From a checkpoint of a small transformer trained on Wikipedia.
Size: width 448, 7 heads of 64, MLP 1792 GELU, 29.1M parameters.
Architecture: LayerNorm before each block, biases.
Training: a variant of Adam for these matrices, 289M tokens.
Each number is 50 + 15 x the weight over the matrix's rms, rounded and kept within 0 to 99. Layers, rows and columns count from 0.

# up: layer 3 MLP up, 1792x448, rms 0.0457, rows 846-898, columns 128-191
# down: layer 3 MLP down (transposed), 1792x448, rms 0.0415, rows 846-897, columns 128-191
up846:39 73 63 54 46 54 55 36 20 72 84 70 53 73 38 46 43 24 79 63 33 26 78 30 40 61 53 54 12 73 36 57 44 41 64 40 41 57 84 42 15 51 60 43 28 45 39 66 60 66 60 32 70 59 43 36 70 54 52 28 46 53 67 61
down846:66 65 61 39 58 36 99 47 32 68 52 41 54 42 58 27 47 66 66 31 65 65 68 55 42 42 66 65 56 53 30 50 56 41 55 62 58 65 49 56 34 40 48 59 47 42 59 68 36 67 73 48 92 57 56 58 40 56 52 31 52 24 43 42
up847:59 47 73 49 74 50 42 67 56 55 67 71 77 72 62 59 54 79 23 85 51 57 38 59 47 36 35 65 44 98 48 50 52 48 41 18 51 74 61 46 70 50 67 44 35 44 25 71 44 58 44 45 29 59 26 77 55 57 40 79 44 56 67 23
down847:60 85 64 43 54 50 68 53 55 05 71 17 31 74 49 34 53 57 51 56 50 76 50 34 67 81 69 57 43 57 50 35 61 53 38 70 33 82 81 59 15 35 40 47 47 32 45 75 57 03 46 36 69 57 24 30 42 62 43 42 51 53 55 83
up848:34 61 48 53 58 59 59 46 55 50 58 53 69 87 58 73 36 78 17 21 68 37 56 63 51 55 50 68 48 26 66 47 58 44 65 57 46 35 53 56 43 47 47 41 61 41 22 60 42 51 48 80 45 52 42 58 47 38 31 43 72 43 41 47
down848:45 45 37 62 31 39 45 42 66 72 65 51 70 60 64 47 67 56 55 59 77 50 62 54 70 31 46 36 55 59 68 35 42 48 57 43 38 48 51 48 47 43 60 60 63 58 55 63 38 46 78 43 40 69 49 45 38 59 26 63 31 52 58 50
up849:51 59 40 56 36 24 57 37 12 53 51 51 68 32 42 73 68 49 54 97 47 54 30 27 65 22 48 24 37 39 60 46 54 40 49 12 19 30 44 53 58 23 44 45 35 10 73 44 57 37 61 48 53 37 52 55 64 77 36 60 71 46 47 61
down849:49 32 63 46 45 55 39 53 24 70 39 58 37 25 27 34 43 44 56 44 62 77 34 61 50 36 34 64 56 67 72 24 37 58 72 63 47 09 38 20 53 63 53 44 68 63 33 34 46 60 39 24 33 32 59 54 37 60 60 49 60 44 52 51
up850:53 40 43 68 54 76 27 29 33 37 46 50 27 55 47 58 54 62 47 41 22 56 34 43 77 50 55 76 45 84 70 60 30 26 74 47 54 46 46 74 66 51 46 52 41 50 72 60 60 25 51 42 46 32 40 28 60 88 23 52 74 43 60 38
down850:53 35 58 39 43 61 39 30 64 52 68 57 46 45 60 67 38 61 48 59 54 36 65 21 23 49 45 36 59 27 53 68 41 52 58 51 63 28 57 38 27 66 49 47 49 46 31 46 49 41 16 21 50 50 41 41 31 43 68 50 64 32 49 58
up851:60 50 58 40 46 60 61 69 33 43 39 62 60 53 47 46 51 64 59 67 54 29 64 50 35 32 51 49 56 36 65 75 32 66 76 47 37 53 58 45 56 64 62 47 50 50 42 47 70 52 61 57 37 82 27 57 34 27 43 43 58 40 47 60
down851:76 34 39 34 74 59 49 40 37 41 32 44 45 57 48 48 41 65 50 56 49 57 47 47 47 38 49 60 44 54 42 48 42 38 16 62 58 53 36 46 27 52 52 54 58 41 52 39 36 31 62 57 58 49 74 42 33 34 46 40 64 67 38 47
up852:51 41 44 53 53 83 67 51 54 53 64 64 60 39 52 59 26 28 79 54 41 41 33 73 42 28 64 57 39 53 40 59 62 62 73 53 30 48 40 62 54 27 48 60 64 66 66 53 31 53 47 23 23 71 68 31 75 66 53 77 62 61 34 55
down852:47 69 37 52 72 38 20 55 51 41 35 25 36 73 48 35 58 98 12 51 53 77 37 65 49 36 55 42 45 31 43 24 37 41 38 56 75 53 46 66 44 75 65 76 48 31 51 56 51 50 47 63 34 67 27 34 73 39 37 41 76 70 71 15
up853:48 63 49 86 34 51 89 91 34 44 43 20 45 32 99 52 32 41 30 22 64 50 50 22 92 49 35 54 51 31 54 55 61 14 09 63 52 49 52 53 53 56 72 23 46 36 62 52 17 56 40 78 52 25 53 27 66 29 06 99 55 66 62 56
down853:42 73 60 85 77 65 48 48 43 65 67 48 63 64 65 48 58 60 41 61 44 44 52 47 71 41 54 46 37 40 47 61 52 47 61 48 62 62 41 66 64 39 70 35 20 38 52 46 35 63 36 99 50 59 28 55 69 34 46 54 49 41 63 56
up854:63 68 70 68 49 51 47 44 38 49 40 30 76 68 76 36 44 30 32 80 25 44 47 30 79 61 13 78 57 44 44 49 67 28 38 45 32 71 64 48 47 56 43 67 35 52 27 36 41 54 38 52 62 60 37 49 52 75 27 64 64 46 62 40
down854:38 64 38 79 53 74 31 65 25 78 65 41 64 33 51 37 53 61 39 46 49 46 32 32 57 32 61 48 24 39 45 46 11 64 33 58 40 54 59 35 60 64 89 51 61 34 23 62 40 47 69 99 58 47 38 55 49 46 39 68 61 73 51 46
up855:31 78 49 75 49 51 58 47 61 42 49 64 43 40 42 63 69 37 60 45 64 35 79 62 68 69 65 41 52 51 28 63 12 64 56 43 64 54 80 53 30 52 46 37 38 39 90 45 58 50 62 63 56 54 43 70 77 69 36 48 49 25 52 45
down855:32 60 30 51 71 70 69 29 69 46 32 37 41 58 22 40 63 15 53 72 33 27 55 29 39 90 29 36 45 48 33 75 52 39 72 70 71 65 44 42 36 35 47 46 48 79 66 31 52 48 63 45 22 24 34 17 58 67 30 58 70 28 23 56
up856:44 59 51 87 60 68 79 63 49 56 50 26 54 71 87 44 45 34 41 46 50 36 54 27 80 45 56 71 59 31 41 66 58 30 44 57 47 50 57 56 58 28 59 39 26 52 56 57 15 54 59 92 52 27 42 54 76 40 14 99 61 59 72 49
down856:60 00 25 22 12 31 32 79 81 39 03 46 41 34 10 54 83 62 52 65 32 76 50 59 04 63 46 52 86 73 26 59 77 58 49 79 50 74 68 72 40 77 33 51 71 85 25 67 56 23 30 58 69 33 66 49 56 40 67 35 55 15 42 49
up857:57 23 23 51 57 85 77 59 52 66 67 57 60 26 43 54 42 49 60 53 53 64 36 52 65 55 57 63 35 84 61 79 44 33 85 57 64 35 47 70 49 28 62 65 61 46 46 39 43 55 63 27 49 35 43 33 42 69 58 55 78 61 47 54
down857:55 56 64 39 28 37 33 60 48 60 55 45 44 62 36 45 53 64 23 27 56 64 98 17 43 54 55 60 74 48 39 23 43 32 33 37 37 48 72 56 57 48 52 65 69 53 46 64 54 52 35 67 41 59 55 10 58 58 58 52 48 33 33 76
up858:57 55 32 67 52 49 45 80 45 55 50 64 45 53 45 32 51 42 34 38 58 51 51 33 45 36 48 68 61 56 43 53 36 20 27 61 47 38 77 53 49 43 38 41 60 52 51 56 57 37 39 64 38 57 59 39 52 63 45 36 34 44 41 23
down858:51 35 75 49 62 55 25 58 61 51 51 28 51 48 52 34 47 42 35 39 46 55 00 49 37 48 65 38 43 64 49 59 43 35 43 52 53 32 69 49 33 40 54 54 68 51 48 21 85 62 57 65 55 40 84 20 43 51 47 81 54 67 36 23
up859:56 64 64 24 51 25 46 54 61 43 53 58 63 45 48 66 45 65 26 27 54 32 35 13 38 34 14 60 56 36 61 64 47 46 46 34 45 72 46 51 35 67 56 43 48 54 36 49 42 47 53 38 30 85 43 47 45 47 58 86 33 65 49 55
down859:67 56 59 48 90 37 54 13 66 38 61 74 28 53 56 53 49 68 37 43 30 51 67 42 30 60 70 65 66 23 84 59 45 62 69 38 38 30 43 50 45 41 60 60 56 70 63 32 79 51 54 37 55 48 32 55 18 30 87 56 42 59 39 65
up860:70 41 43 60 32 36 71 68 63 58 83 26 49 46 53 48 35 51 37 56 61 37 41 29 41 47 45 67 54 65 78 47 54 54 38 42 37 30 58 41 58 18 38 23 60 33 23 49 64 43 58 50 72 55 49 42 60 65 62 49 58 65 55 74
down860:52 37 62 56 56 53 37 67 34 41 62 71 44 45 67 60 46 39 67 63 83 42 42 54 56 45 46 38 56 60 43 78 62 62 70 85 30 19 29 39 50 71 79 30 75 48 58 74 49 47 66 33 43 46 68 65 38 35 33 61 50 25 44 30
up861:40 79 39 56 71 61 57 45 35 68 69 39 80 51 44 57 46 58 43 50 32 21 49 41 79 67 59 40 50 57 36 45 74 45 74 18 54 22 44 80 61 13 66 47 54 57 39 52 08 38 64 48 57 53 41 58 76 62 54 55 55 62 36 46
down861:34 48 35 40 46 67 57 47 53 47 31 56 68 40 52 59 71 48 45 14 48 49 50 25 51 65 72 52 26 38 68 79 47 75 65 57 67 77 56 22 55 62 39 46 53 41 70 50 81 19 33 55 33 53 47 58 23 45 45 19 53 39 44 59
up862:56 34 37 35 56 58 58 45 47 49 44 61 54 66 76 64 57 25 71 39 15 35 59 72 64 57 46 63 53 66 38 29 63 52 51 20 53 55 46 56 52 53 55 53 49 30 61 48 29 43 60 64 53 37 30 71 39 57 71 61 53 23 39 45
down862:74 41 33 53 46 60 36 49 40 53 33 37 56 54 27 31 40 50 47 74 24 82 54 66 52 62 54 55 65 25 52 48 45 69 44 66 64 46 52 42 58 50 50 62 45 35 54 52 22 32 53 54 50 64 39 76 31 61 54 51 33 54 67 47
up863:43 55 73 69 55 17 69 35 52 48 54 50 56 52 53 81 46 49 30 21 41 52 34 40 57 37 81 25 56 50 61 45 69 63 54 51 42 42 59 68 83 44 60 50 38 34 47 52 31 23 71 37 44 44 56 33 70 44 90 61 55 89 30 72
down863:53 31 60 52 47 20 73 47 79 32 54 19 28 43 60 27 51 31 45 10 46 51 80 61 36 49 44 78 67 30 36 58 41 40 42 54 63 23 61 67 32 76 33 71 69 60 71 67 76 79 84 71 46 39 42 50 44 40 48 47 35 35 28 67
up864:48 41 54 51 38 58 59 38 54 60 58 62 62 47 44 54 24 32 73 45 51 66 73 29 67 52 63 39 50 35 50 55 63 38 55 48 55 42 50 91 67 56 52 56 58 67 65 41 55 48 61 39 19 50 39 46 74 57 54 50 40 51 39 54
down864:53 41 59 46 41 53 51 80 60 50 33 55 35 43 26 60 56 55 46 23 59 47 44 45 51 35 43 38 63 47 48 72 50 71 68 47 50 64 58 45 37 59 31 51 53 45 36 46 53 44 44 51 55 13 31 52 50 49 51 50 60 37 44 48
up865:53 36 42 40 39 91 64 48 41 59 50 30 47 65 57 46 50 40 55 37 53 51 57 67 67 49 42 57 64 54 64 53 68 57 45 33 39 32 82 64 52 49 77 62 59 41 58 44 46 29 47 27 53 61 46 84 85 46 31 44 49 48 48 43
down865:47 47 81 41 32 42 23 66 39 34 74 47 49 42 35 18 70 73 62 58 53 61 32 52 39 52 40 56 43 34 49 31 72 73 46 61 39 32 59 68 38 76 67 45 44 81 58 46 57 42 16 35 48 84 60 58 57 31 51 52 55 48 55 74
up866:79 38 31 55 63 51 59 63 24 60 61 48 58 68 48 58 43 86 53 45 20 50 32 34 45 41 60 67 14 53 22 56 41 65 57 41 33 30 76 52 46 44 32 59 54 64 57 42 48 32 48 72 62 78 38 51 49 57 34 38 29 33 56 45
down866:55 59 32 38 68 31 70 53 34 56 80 49 36 55 24 63 64 65 51 71 51 48 42 56 46 48 52 24 36 51 44 30 59 80 36 64 44 14 64 27 56 39 44 49 58 78 33 40 47 53 71 47 38 70 85 50 31 52 41 45 55 30 24 50
up867:32 37 25 68 56 32 42 61 62 67 56 18 35 43 33 58 44 48 11 34 30 57 37 48 80 13 62 76 52 68 43 56 55 21 68 70 54 56 43 67 72 60 41 61 46 65 68 48 42 35 39 54 26 64 20 56 51 72 32 58 62 48 41 66
down867:25 49 57 30 31 65 66 47 47 60 86 71 62 35 32 92 38 59 64 78 68 31 60 42 56 72 54 46 61 44 33 58 56 36 73 47 38 38 63 30 57 61 60 58 57 56 41 31 18 37 40 08 48 45 47 54 24 44 43 28 40 24 34 40
up868:45 37 40 39 53 56 37 60 57 61 62 67 18 36 78 55 30 30 38 49 30 33 44 68 77 77 47 36 60 39 64 68 43 66 55 40 60 43 64 37 51 44 53 32 32 56 86 54 53 75 78 64 52 61 48 52 68 51 50 47 29 74 62 62
down868:55 53 43 46 50 61 59 39 66 40 31 43 35 35 68 47 34 30 70 53 65 54 59 59 44 43 52 46 35 30 50 54 53 40 32 36 21 48 37 39 73 46 38 47 66 36 35 42 61 45 58 46 53 49 68 37 68 55 76 18 52 34 71 72
up869:47 71 55 41 54 54 35 38 53 66 52 71 56 52 50 59 64 46 37 44 55 63 52 65 69 45 48 58 53 44 51 49 68 24 37 69 56 48 61 34 49 34 46 51 54 62 37 49 49 48 56 64 42 55 41 27 57 42 48 84 47 72 69 69
down869:40 44 53 32 34 39 43 67 51 47 76 36 56 58 32 27 65 60 52 55 32 45 48 46 46 66 33 34 60 54 46 74 63 69 58 51 36 50 59 59 59 55 53 66 54 55 50 66 66 53 63 44 29 48 29 68 46 40 33 56 36 45 61 60
up870:41 36 33 76 45 41 46 36 39 61 47 34 27 35 48 63 64 40 64 49 53 35 50 50 52 40 68 58 66 50 62 70 67 71 54 46 55 52 43 56 58 60 48 56 67 35 53 54 33 39 45 64 41 47 68 33 57 70 38 50 62 33 69 66
down870:48 44 63 20 57 25 39 80 34 54 79 30 52 64 67 35 27 65 39 65 13 60 70 32 28 65 78 74 49 42 51 70 33 68 53 49 63 28 49 58 52 42 47 45 46 41 35 34 38 49 61 45 33 46 60 11 72 37 43 48 61 60 48 45
up871:19 61 40 69 73 35 38 42 25 43 61 74 54 58 63 42 21 84 63 39 49 52 46 56 61 50 72 67 45 49 65 56 51 58 65 30 39 35 31 50 38 39 49 35 55 48 33 62 44 18 50 60 40 69 50 39 36 66 54 30 45 54 40 58
down871:59 59 27 51 55 58 42 42 52 28 60 52 52 34 42 63 44 16 44 56 60 49 46 55 31 27 49 25 47 78 65 68 74 58 49 58 46 55 38 80 50 48 40 59 48 40 46 47 69 48 22 27 55 35 46 33 69 40 45 77 73 49 21 52
up872:58 37 38 23 53 45 41 67 60 43 71 41 64 68 52 50 70 53 45 44 64 52 27 30 36 46 35 57 54 76 56 60 41 45 75 42 22 61 68 66 43 14 51 40 00 43 28 78 44 55 46 47 57 46 36 56 57 12 38 79 37 42 69 41
down872:37 36 30 48 36 51 42 41 51 38 43 64 44 31 66 27 54 65 65 66 52 35 89 49 78 45 72 31 56 36 30 32 49 39 44 46 23 63 66 68 62 10 76 57 69 50 83 53 57 53 58 24 62 68 34 44 46 40 67 34 45 68 23 64
up873:34 43 52 64 42 23 76 24 17 44 48 38 48 40 69 45 42 28 61 48 54 52 57 32 31 58 58 52 65 55 41 67 37 63 45 29 33 79 37 29 30 15 63 24 44 23 26 59 42 50 31 31 53 63 46 52 70 48 37 63 53 48 72 50
down873:74 61 45 52 41 62 60 55 57 45 57 58 57 59 43 41 47 54 68 39 45 19 80 48 70 39 61 52 31 55 29 70 75 39 49 35 51 65 52 31 54 21 40 55 86 57 36 40 32 64 50 27 57 59 52 45 47 32 63 61 76 87 54 70
up874:38 43 32 30 60 41 34 45 33 49 65 30 73 44 37 57 61 25 78 56 33 39 53 65 47 33 19 58 78 64 55 63 37 46 53 29 37 42 43 49 44 19 17 60 33 44 40 35 66 39 34 38 47 57 80 70 47 68 32 54 59 54 45 79
down874:25 46 66 51 54 58 56 55 62 63 43 53 20 43 57 69 33 46 24 50 58 68 33 37 49 41 48 41 46 35 59 75 50 98 81 60 41 52 62 48 53 51 61 27 32 39 55 58 37 26 59 45 38 48 68 58 67 59 60 24 52 45 69 62
up875:50 37 33 47 35 73 44 73 52 46 66 43 52 41 52 76 22 44 53 57 29 45 33 55 45 48 33 41 88 49 54 68 72 15 39 42 53 60 71 57 63 49 40 54 42 51 54 67 54 51 45 32 51 61 41 74 65 36 67 70 78 52 43 49
down875:36 51 69 45 63 61 38 30 60 54 57 82 37 52 74 42 45 30 48 56 42 53 41 62 34 41 49 61 57 59 73 66 61 51 65 54 52 56 73 37 54 43 59 23 37 42 14 56 38 79 38 54 97 58 48 34 65 06 62 36 57 40 43 41
up876:51 31 50 40 89 38 52 53 44 75 77 52 47 60 91 54 91 59 58 63 59 42 43 47 51 44 60 38 47 69 60 63 35 46 66 72 42 67 48 42 76 17 23 58 57 69 54 44 34 49 43 48 67 46 53 51 63 52 71 54 39 62 45 50
down876:63 58 77 38 50 70 67 32 25 42 53 20 29 37 45 28 50 62 49 46 78 49 66 37 31 64 37 49 61 20 41 60 54 63 16 54 63 45 52 51 55 31 68 45 41 45 28 60 63 52 36 53 32 52 47 27 58 40 50 31 34 23 51 52
up877:41 56 68 60 62 33 66 59 33 74 61 58 80 77 34 65 15 52 55 41 39 60 32 55 66 44 55 72 54 35 75 49 85 62 58 44 31 48 23 55 48 38 35 53 47 63 23 38 34 26 38 37 40 73 52 47 58 72 52 59 40 70 52 45
down877:44 40 36 38 48 39 53 37 64 50 38 35 59 47 53 40 44 51 39 55 46 28 41 63 60 54 43 68 67 59 53 39 42 22 45 61 47 83 63 55 39 74 75 68 47 40 59 32 63 73 58 00 65 65 45 29 33 60 54 08 21 55 44 40
up878:28 58 37 62 52 51 48 39 47 34 44 65 24 47 39 21 37 53 48 64 42 36 28 42 41 75 49 61 67 53 45 58 66 44 45 55 56 38 60 78 70 45 33 59 26 48 45 58 49 73 38 50 38 42 63 50 67 48 51 34 20 44 46 37
down878:55 37 57 28 51 50 30 36 91 29 28 73 54 70 56 68 38 42 22 77 52 40 68 30 54 79 47 26 57 67 54 51 50 65 53 22 45 53 63 34 29 39 31 50 38 34 36 65 44 58 33 52 24 55 45 57 59 56 61 23 39 49 39 34
up879:22 49 54 38 57 43 32 51 49 50 43 54 52 43 41 43 74 44 61 78 47 58 52 68 47 67 44 54 51 51 38 56 53 41 49 77 68 88 06 32 53 63 52 35 38 37 60 56 43 75 44 54 36 27 31 47 47 48 30 57 53 51 75 42
down879:55 63 60 66 56 44 72 55 51 54 34 54 79 39 70 31 56 32 54 74 47 58 49 46 56 63 67 48 53 55 46 31 39 40 45 37 51 29 47 38 68 35 34 41 55 45 47 59 65 33 37 43 66 42 51 75 48 49 53 46 55 46 38 52
up880:51 42 51 80 45 38 51 44 24 47 61 54 63 66 51 58 45 53 54 39 45 44 42 57 39 53 49 53 66 58 24 48 34 45 55 28 53 38 51 43 33 38 67 25 23 45 38 53 49 21 17 51 35 28 52 38 74 37 47 53 36 40 90 68
down880:31 52 27 56 67 58 33 68 23 52 27 34 63 55 65 34 51 60 55 04 60 45 40 31 40 52 43 40 61 52 50 42 56 31 61 28 72 61 78 19 67 51 54 55 90 27 55 25 40 52 35 21 30 42 57 56 17 40 33 48 17 91 60 49
up881:05 64 52 73 75 69 44 31 76 53 48 41 56 55 54 31 44 47 23 71 43 69 53 77 57 64 67 35 51 47 71 56 45 45 72 61 53 70 34 53 77 20 36 47 04 48 54 66 46 69 46 64 48 02 32 56 69 66 25 38 42 58 48 59
down881:51 37 67 36 51 19 44 59 76 57 52 35 54 43 40 58 44 74 65 54 52 51 64 42 36 55 36 44 61 64 41 47 51 75 46 45 53 48 48 57 54 65 56 63 32 39 78 59 52 80 34 11 55 37 53 29 62 40 48 56 64 24 32 40
up882:38 39 21 35 43 52 51 43 49 64 76 48 28 56 59 98 59 61 82 54 58 12 51 49 31 58 47 26 49 60 60 44 57 19 34 03 60 41 36 62 36 60 49 48 32 46 59 47 34 36 54 52 60 69 64 78 85 35 29 85 65 48 53 81
down882:63 40 52 41 26 49 39 59 52 71 37 47 68 67 53 48 29 50 47 78 66 39 50 50 34 65 52 32 72 34 32 73 25 27 57 21 58 85 54 66 64 44 39 63 40 39 53 43 45 47 45 49 69 25 27 44 66 62 57 49 57 32 53 39
up883:63 47 42 57 56 39 50 28 48 45 71 56 68 31 60 68 51 31 38 56 50 62 40 47 91 52 55 40 35 41 64 37 45 28 64 58 48 80 55 44 79 38 53 33 31 55 38 55 56 29 78 42 37 49 30 46 37 90 63 58 66 40 28 56
down883:55 69 79 60 56 56 20 50 51 85 32 57 51 45 52 35 39 22 62 63 55 22 75 47 56 34 53 36 76 58 29 47 54 37 57 73 57 47 37 43 81 41 34 70 49 58 31 51 45 45 55 48 65 55 60 29 46 47 48 59 29 60 48 43
up884:54 41 34 48 50 53 45 36 46 50 58 41 55 34 48 56 43 50 70 37 52 31 28 45 23 37 71 52 23 79 70 55 50 51 48 66 55 53 53 32 56 37 54 47 51 60 44 54 49 56 31 68 46 23 45 60 41 21 45 53 46 51 53 49
down884:56 61 40 48 43 52 49 61 49 43 45 30 51 62 87 68 27 32 40 68 36 42 25 58 43 48 48 50 48 64 25 53 41 54 56 55 52 37 34 60 52 38 44 59 54 35 58 42 39 30 49 46 57 27 75 53 63 72 42 44 37 59 59 30
up885:44 66 21 38 64 52 49 45 43 51 42 52 65 73 40 53 50 33 59 69 65 61 53 25 65 56 55 54 63 42 46 56 50 20 22 58 38 36 49 58 36 10 28 54 39 57 29 69 52 82 55 52 43 49 52 38 52 75 43 73 39 61 63 74
down885:35 61 40 73 57 60 38 58 43 48 50 38 87 69 51 47 24 36 44 40 59 84 42 42 66 63 72 33 61 64 62 70 69 85 37 43 76 14 38 60 46 58 65 41 40 44 59 52 86 42 50 50 44 36 62 42 58 74 75 38 57 58 65 48
up886:66 57 36 35 48 73 59 34 47 48 39 61 31 46 78 66 45 58 58 47 26 51 51 83 61 47 74 32 59 60 34 52 37 50 32 58 26 24 59 67 46 44 68 57 45 49 85 48 55 54 60 67 62 49 49 44 57 61 64 38 37 40 45 37
down886:44 44 63 51 45 43 38 27 46 56 62 42 37 55 51 48 80 61 58 41 44 72 57 50 48 51 38 38 41 57 59 63 52 48 52 46 50 69 57 57 57 39 45 38 51 59 56 32 32 51 43 27 33 40 35 55 46 26 47 72 50 32 63 60
up887:19 61 42 52 50 57 61 37 50 62 99 45 55 47 56 37 29 38 49 59 24 25 49 30 87 46 29 64 42 87 37 60 42 32 37 47 39 87 37 62 55 85 29 57 61 47 73 59 45 51 38 54 34 61 42 65 33 75 46 35 41 63 52 55
down887:59 46 55 66 31 50 51 44 55 54 38 67 55 40 26 48 69 61 58 33 64 62 42 38 49 56 08 30 71 70 67 39 53 46 63 41 50 36 55 29 32 25 55 51 38 45 43 48 57 56 25 62 56 44 49 71 38 38 35 53 67 49 39 38
up888:42 30 52 42 52 41 43 61 42 59 29 52 59 29 60 72 72 12 19 28 56 47 53 70 45 46 66 55 45 53 45 40 40 38 35 38 44 40 45 45 62 64 56 71 44 21 47 61 52 48 64 67 12 41 48 59 58 55 38 64 48 37 39 55
down888:62 50 27 35 47 69 43 51 79 37 47 37 45 53 55 15 34 50 79 62 61 50 40 47 60 37 32 32 37 28 28 51 24 74 59 63 73 56 66 58 44 34 51 43 48 51 40 51 40 52 45 75 48 61 51 44 67 63 67 36 37 46 78 35
up889:58 62 46 48 37 75 35 87 41 34 58 43 51 61 58 47 45 46 41 41 54 42 62 49 58 19 48 62 59 43 50 32 51 19 50 55 31 23 63 53 50 34 53 55 39 26 74 43 44 57 42 52 47 47 49 82 57 34 27 61 66 72 67 36
down889:45 36 71 45 60 56 60 47 31 51 53 60 53 62 50 50 38 47 44 62 41 45 60 53 40 28 63 58 55 37 54 59 61 55 37 54 55 46 52 51 43 59 41 59 88 66 29 34 49 46 61 47 52 38 57 49 60 48 41 36 51 42 43 63
up890:39 79 44 46 69 59 44 67 52 53 39 42 46 47 21 40 19 57 78 84 52 51 51 63 42 58 41 53 62 49 46 62 82 32 52 38 51 54 57 54 51 45 51 59 32 63 43 65 39 36 37 48 74 60 47 38 26 48 44 34 58 95 49 56
down890:30 68 39 73 38 52 58 72 50 41 34 59 77 49 45 68 48 50 36 71 46 46 35 61 66 46 64 82 57 49 30 53 80 42 31 63 31 52 30 52 45 61 33 55 40 48 41 47 60 61 45 01 29 57 35 73 51 55 24 59 56 42 57 39
up891:32 81 27 60 53 45 37 50 46 54 36 72 59 50 62 68 40 65 39 60 59 69 64 66 40 55 35 45 69 54 38 29 46 54 62 41 65 68 27 22 59 39 60 00 30 32 46 39 72 41 52 28 33 48 26 64 46 27 57 35 44 45 69 46
down891:57 59 59 42 67 45 48 42 57 63 34 77 80 88 77 39 87 48 47 63 51 74 85 40 70 58 40 49 46 27 53 36 41 54 73 60 34 49 64 35 56 44 57 78 35 56 54 35 71 53 64 45 64 48 76 27 37 32 61 40 95 49 32 56
up892:52 42 64 51 49 47 46 48 51 42 45 51 66 44 42 57 43 34 68 56 67 52 64 46 53 63 54 56 54 51 44 67 58 23 47 14 51 71 61 42 48 44 50 14 49 43 43 64 69 57 38 66 51 61 39 22 34 41 63 45 69 28 77 41
down892:54 53 46 55 58 49 44 46 19 69 44 53 28 71 52 84 56 55 45 42 65 57 72 45 41 38 50 49 51 49 52 43 67 57 51 42 60 42 72 33 29 07 46 40 42 66 56 61 62 53 64 33 30 71 43 37 18 58 51 61 50 34 41 51
up893:71 24 36 43 33 63 75 71 42 82 49 22 51 58 86 54 41 67 62 35 32 64 61 39 34 42 62 61 74 66 73 46 45 54 46 58 40 65 45 48 42 28 67 20 17 64 57 51 53 28 79 38 44 50 35 40 53 62 39 72 44 34 55 68
down893:46 55 54 54 44 11 42 30 68 55 60 50 77 72 54 57 45 43 47 70 47 58 60 62 58 41 43 26 59 41 27 85 52 25 69 51 48 46 58 72 45 49 75 68 58 56 65 26 59 49 50 26 18 55 47 26 52 63 59 55 65 59 58 46
up894:47 54 67 59 58 48 53 36 49 59 60 44 30 53 46 57 39 21 44 41 47 62 41 24 54 50 63 35 52 54 52 58 42 44 42 46 48 42 41 70 53 39 57 50 51 42 27 48 52 32 44 34 42 42 48 44 65 61 64 47 40 67 58 48
down894:43 47 63 54 48 47 80 52 59 49 29 50 55 44 56 62 57 69 34 77 28 45 54 56 48 63 58 90 46 43 36 50 68 57 80 52 54 60 67 65 63 63 39 36 41 66 63 62 31 66 57 41 59 50 21 67 50 40 32 52 52 24 37 54
up895:41 62 37 62 66 39 45 46 31 44 68 47 23 53 50 26 46 29 52 69 62 24 74 57 47 37 75 57 79 64 16 37 67 44 47 50 50 30 50 39 70 48 54 39 58 44 44 80 65 32 47 45 49 60 52 45 64 55 49 45 62 38 50 55
down895:68 63 16 66 63 28 58 26 56 48 83 30 49 47 67 41 37 40 52 59 54 49 65 39 77 42 45 78 35 49 42 52 43 77 60 56 36 36 70 44 31 61 48 80 60 56 50 47 47 76 53 71 47 61 54 84 24 40 51 37 61 38 34 36
up896:47 42 38 42 20 64 54 34 34 60 55 24 34 37 49 43 44 46 62 67 49 40 38 39 32 46 44 55 54 65 25 44 55 52 37 36 70 54 62 61 49 59 99 49 49 47 35 66 49 41 31 55 63 30 64 47 49 48 45 40 80 42 49 52
down896:62 43 55 62 46 28 50 58 82 22 27 44 54 38 49 42 50 57 73 36 78 48 38 50 63 33 34 58 61 58 69 57 22 63 42 47 28 48 49 68 37 61 73 63 44 61 68 28 48 58 43 48 54 57 62 61 24 43 58 44 59 58 52 21
up897:39 76 25 70 42 33 54 22 21 50 37 59 16 60 61 51 58 64 55 31 67 53 54 40 69 62 67 50 49 73 62 65 39 33 16 52 75 44 46 56 51 27 78 21 47 24 54 73 33 57 47 39 45 06 57 19 61 46 47 49 58 59 85 52
down897:50 51 64 24 52 70 72 41 36 48 30 45 71 34 50 61 67 62 14 30 46 31 38 60 49 48 45 39 24 42 62 34 50 30 61 47 55 45 75 39 65 34 67 28 51 08 33 22 25 50 70 33 33 57 46 77 28 63 69 59 43 77 45 56
up898:32 71 31 39 48 54 48 58 60 86 44 35 48 51 63 65 40 58 47 70 33 69 51 75 65 67 16 51 42 51 69 46 38 30 47 51 56 50 37 65 69 55 37 49 34 45 63 64 14 52 60 36 55 58 40 86 56 99 45 29 52 66 36 58